Each number is 128 + 24 x the weight over its row's rms, rounded and kept within 0 to 255. Layers, rows and columns count from 0. Numbers have three digits each. The size before them is the row's rms in percent of the matrix's.

# down: layer 7 MLP down (transposed), 1024x256, rms 0.0722, rows 200-210, columns 128-255
# up: layer 7 MLP up, 1024x256, rms 0.0802, rows 201-210, columns 128-255
down200 108:136141111100129157142097122072111103109140163154136107140132108113096099163121153126113128081114177160120131100142139108131122148184121152132148147128126113158104155112168098095130121135122100156179139107162113140117160094116137148147115152149190140132103110122138128144159109150120128122109126116117156118124139139140153110128122129143118110167147127140082127125111108124119157146104
up201 087:154102098139102128087151151098119150125119110123104163137135156107140074127105090128129107135136067154169149130154102092126151145112110111077162161109121141129140139107076148124147104102126169147141085153105147180108141134103101119131131162124105141177132128146126106133134104125162159166208121152135123129133144098142180189141103124123105125107148139141114115145128100120142135063134
down201 096:126132124093119149129110094123112114132131136154109103124138105141137157124109102118145161082134171144113111124079117085097090129128107129167154087138134130126136144118161103145151143145136177148119156138126171139140161098083119152117130143118130110138106143149139169128120165172100125123131101149154123116129086137116103139106134151151155096124140114170155126127110129144141115126098
up202 097:116124106143100102138138133162129145109104132143153102101145100100114137093100146189107099110170095101111198172117095127144090149083150141141185126147166154104129167122121148136121095159107112151101133095103141176117153129107126144115099081122136145152172099142136114159112121177145114085135106098138078151147102123186131132143079129093139131094137124132125116121115129123136132110144
down202 099:150138162126118132126118149171068131133085163150148109126097100138148146124169113119103112119127145130133144117104142109126125122130106134077131121122124106102107185187105124138146147142144128096115133137124150134132143137128106145081114147095130100154116108167140106141144117181121148127120088127133141126114148137122143128113161115141116131125135078123174141104112140157133114137136
up203 077:155136153140115139159157153122128095105124113152154146128105131127122141144119147119112113121102158115105132112143112125105113120131159115162139086078103154125108121155152148134118130129087135098122118148156132154159114112123152104125148116107156179125123098155145110100123120107141112064156123107115097092080165114149091114118139076129153127102098160147138138135150147164114139149116
down203 083:120112141127124161119187122173085108154151154093132152118089111111146126163120120119128138111132122118138174075119144141130168110153099172130137155103111145135135098116104141115098132141088172142104134138131128105125095129113128165116113167124099151122102137093091140149093157130133132115089140150154117144133102145064157073093096135140080209140125135141149128135162161142107135146153
up204 092:127126154105160138144129118107065090151061086113148141142102134090109097151142115103115110143124116176107129113171161135135152116092133118152098144126124111107126154160132101108153128164146122118104126115159135146129110113124103161161144099130151107178130118152160175167118148146150088121149116090106136125099144103122141171133145140107097157159182111162103108103111130117113147123159
down204 099:172134148116112128103121139154113137129143156105110116154133069116150172115131147141150124157108164139141147146108140103118140114148119138142126102144151113110080108139144124085148085116109124118135158101116112148132147140100165142126128134145101107125144145122122124135093155110075160131091172162116139128141129124159116150157111140116119104115133097136130110120155112142140054123173
up205 099:150124092155127101111136130139103123122118111197144160145104165109108158127099140157141109159177101149155151107140111112144101152182112081139113128155129121095156135124128122118178114153119134171122154095101153160176117144123094113183096123085153118120180117169146072080127077133150082105148142121132128128122131133135162160120120132116096088166143133121102089189087124102125097129153
down205 086:145141137135127135140081148132127142104110092143125113138089144172094114123114135132167123162124098115148126150123109126132109156141135120106142120147098150091129148132104135156150118125142089131101138137086112168147142141136112149144141137129137129125135127132175123129137133177144117126161135138106150103097119149140163144116138110108110114142141119089117138113123163154116112131142
up206 114:139100139125156110122137134131096116125136119124147131138138117133114120125138102108144109112123159145148112094113111146171118137124119122104124124114146117090139093147151124135118133157125126086092090131128136105118128136126125148156110124127159143159117112124126144165107147145164120129130127120098138125147116096100190127122126161125129136139169101087117132137117125081122142114150
down206 109:122148132137148143102091108103100163133139129104161176163112145114115168165103083114100115150159194120134125093122143137143155128158159119150103133130169145125085091088174110121118100169110112151120145101128096148143156130151133120111121170129151113106110134154137166160159117116075097095115159110096137119118107116134118095088113091122113105084190132158139123110140102119148138133121
up207 078:080105090103192103125159117141135135153145134170114161105158129131082111165126167107119091117123121152161123123099124123179123138140122084094135112136138136145125119137149134172155102112110125139128136060156109174105197122128179130121114140151160169118131107139138142152119106133155080099187111104146168114141095084138147156144150140106156143186124118144148116114109134150119161136138
down207 084:116135096141114143138186082156149090138134169106160137110131108112147137176102108155099101123122128119131150095135124166132134137139148133150108131113078126141169119130117134119121131166130113168139102152108185075111102098114106119129125135092085133125135154096126079130136174110109117134065168122131107131138098175110101090140117145149113141123099184097104138124153154129151170140157
up208 112:127074137108152122146126132118118120097100134183116131148164115093122148128177099131142125121104137078142173112140143117131133154138134089115145062128150113150148130090090144144084151142147167132139133112102168135144142123140142124128102107097128138128130105154169137089093081096134135131104143115152174149087124128092140144126175123148135159109109127139158099155168158099121075103138
down208 106:094085137129145128127146144170067132108122164165151124161135155121113139144140115145115106111132113156128092149101151124158129153127131117095122104138140104137155116127153145138146128052157122094129173140147093092128083088122091093091093091139161125140096138172089133126129128124115131132101126111120157079143164148112122105143133095123153139107094129136155133154134126177142103154166
up209 092:125067163121150134090114155108117117163143106149122098132105139139135121164149173166135113159120085133128166126136106111113112123146126085148151154097172155122160147111138135125147152135108136111147172155138118135107117117108088179139122145129145098176120121084108131131140126156115131147179126112158137117128090115112157100125102140114144159110115102138136150103119143135154129079130
down209 096:112156099107146117160137131085171117119148108125102115111100093132146137128123114108110147123119099163129112155164127098093136100094114157146109118125130109108150130095139143141108188138148137149136066147130151110125133144154149089161125100137118128088146159130094147136136177181104101124092184112125095103127149136096131152126126118135104097080106162121063080130154123148126156139152
up210 080:171195111121166132121161120150118119099144100131093141096166114117135119142140099135077143089173157144134104142173124102145164146123114123129117089165116153112098173132089152141130154177131109083136098148147163077201130145101152121150150068114123162134105136135120119113120131130113092112141102148169128163116088169147149144125125133117160170117154103173111117120110148113095160139139
down210 094:119118107133153104122129124130132151168119177114097146152106117130145124118134142090151136135100116154096098134077115122136048109101107140083103152143125103104108102131147180150115091078102122159129104145113129172102156114141125121127157137153097143113168129130095118138134148115105142102110151112090108110134182140129122143138133086151139113152150159088128127173125115147163103106085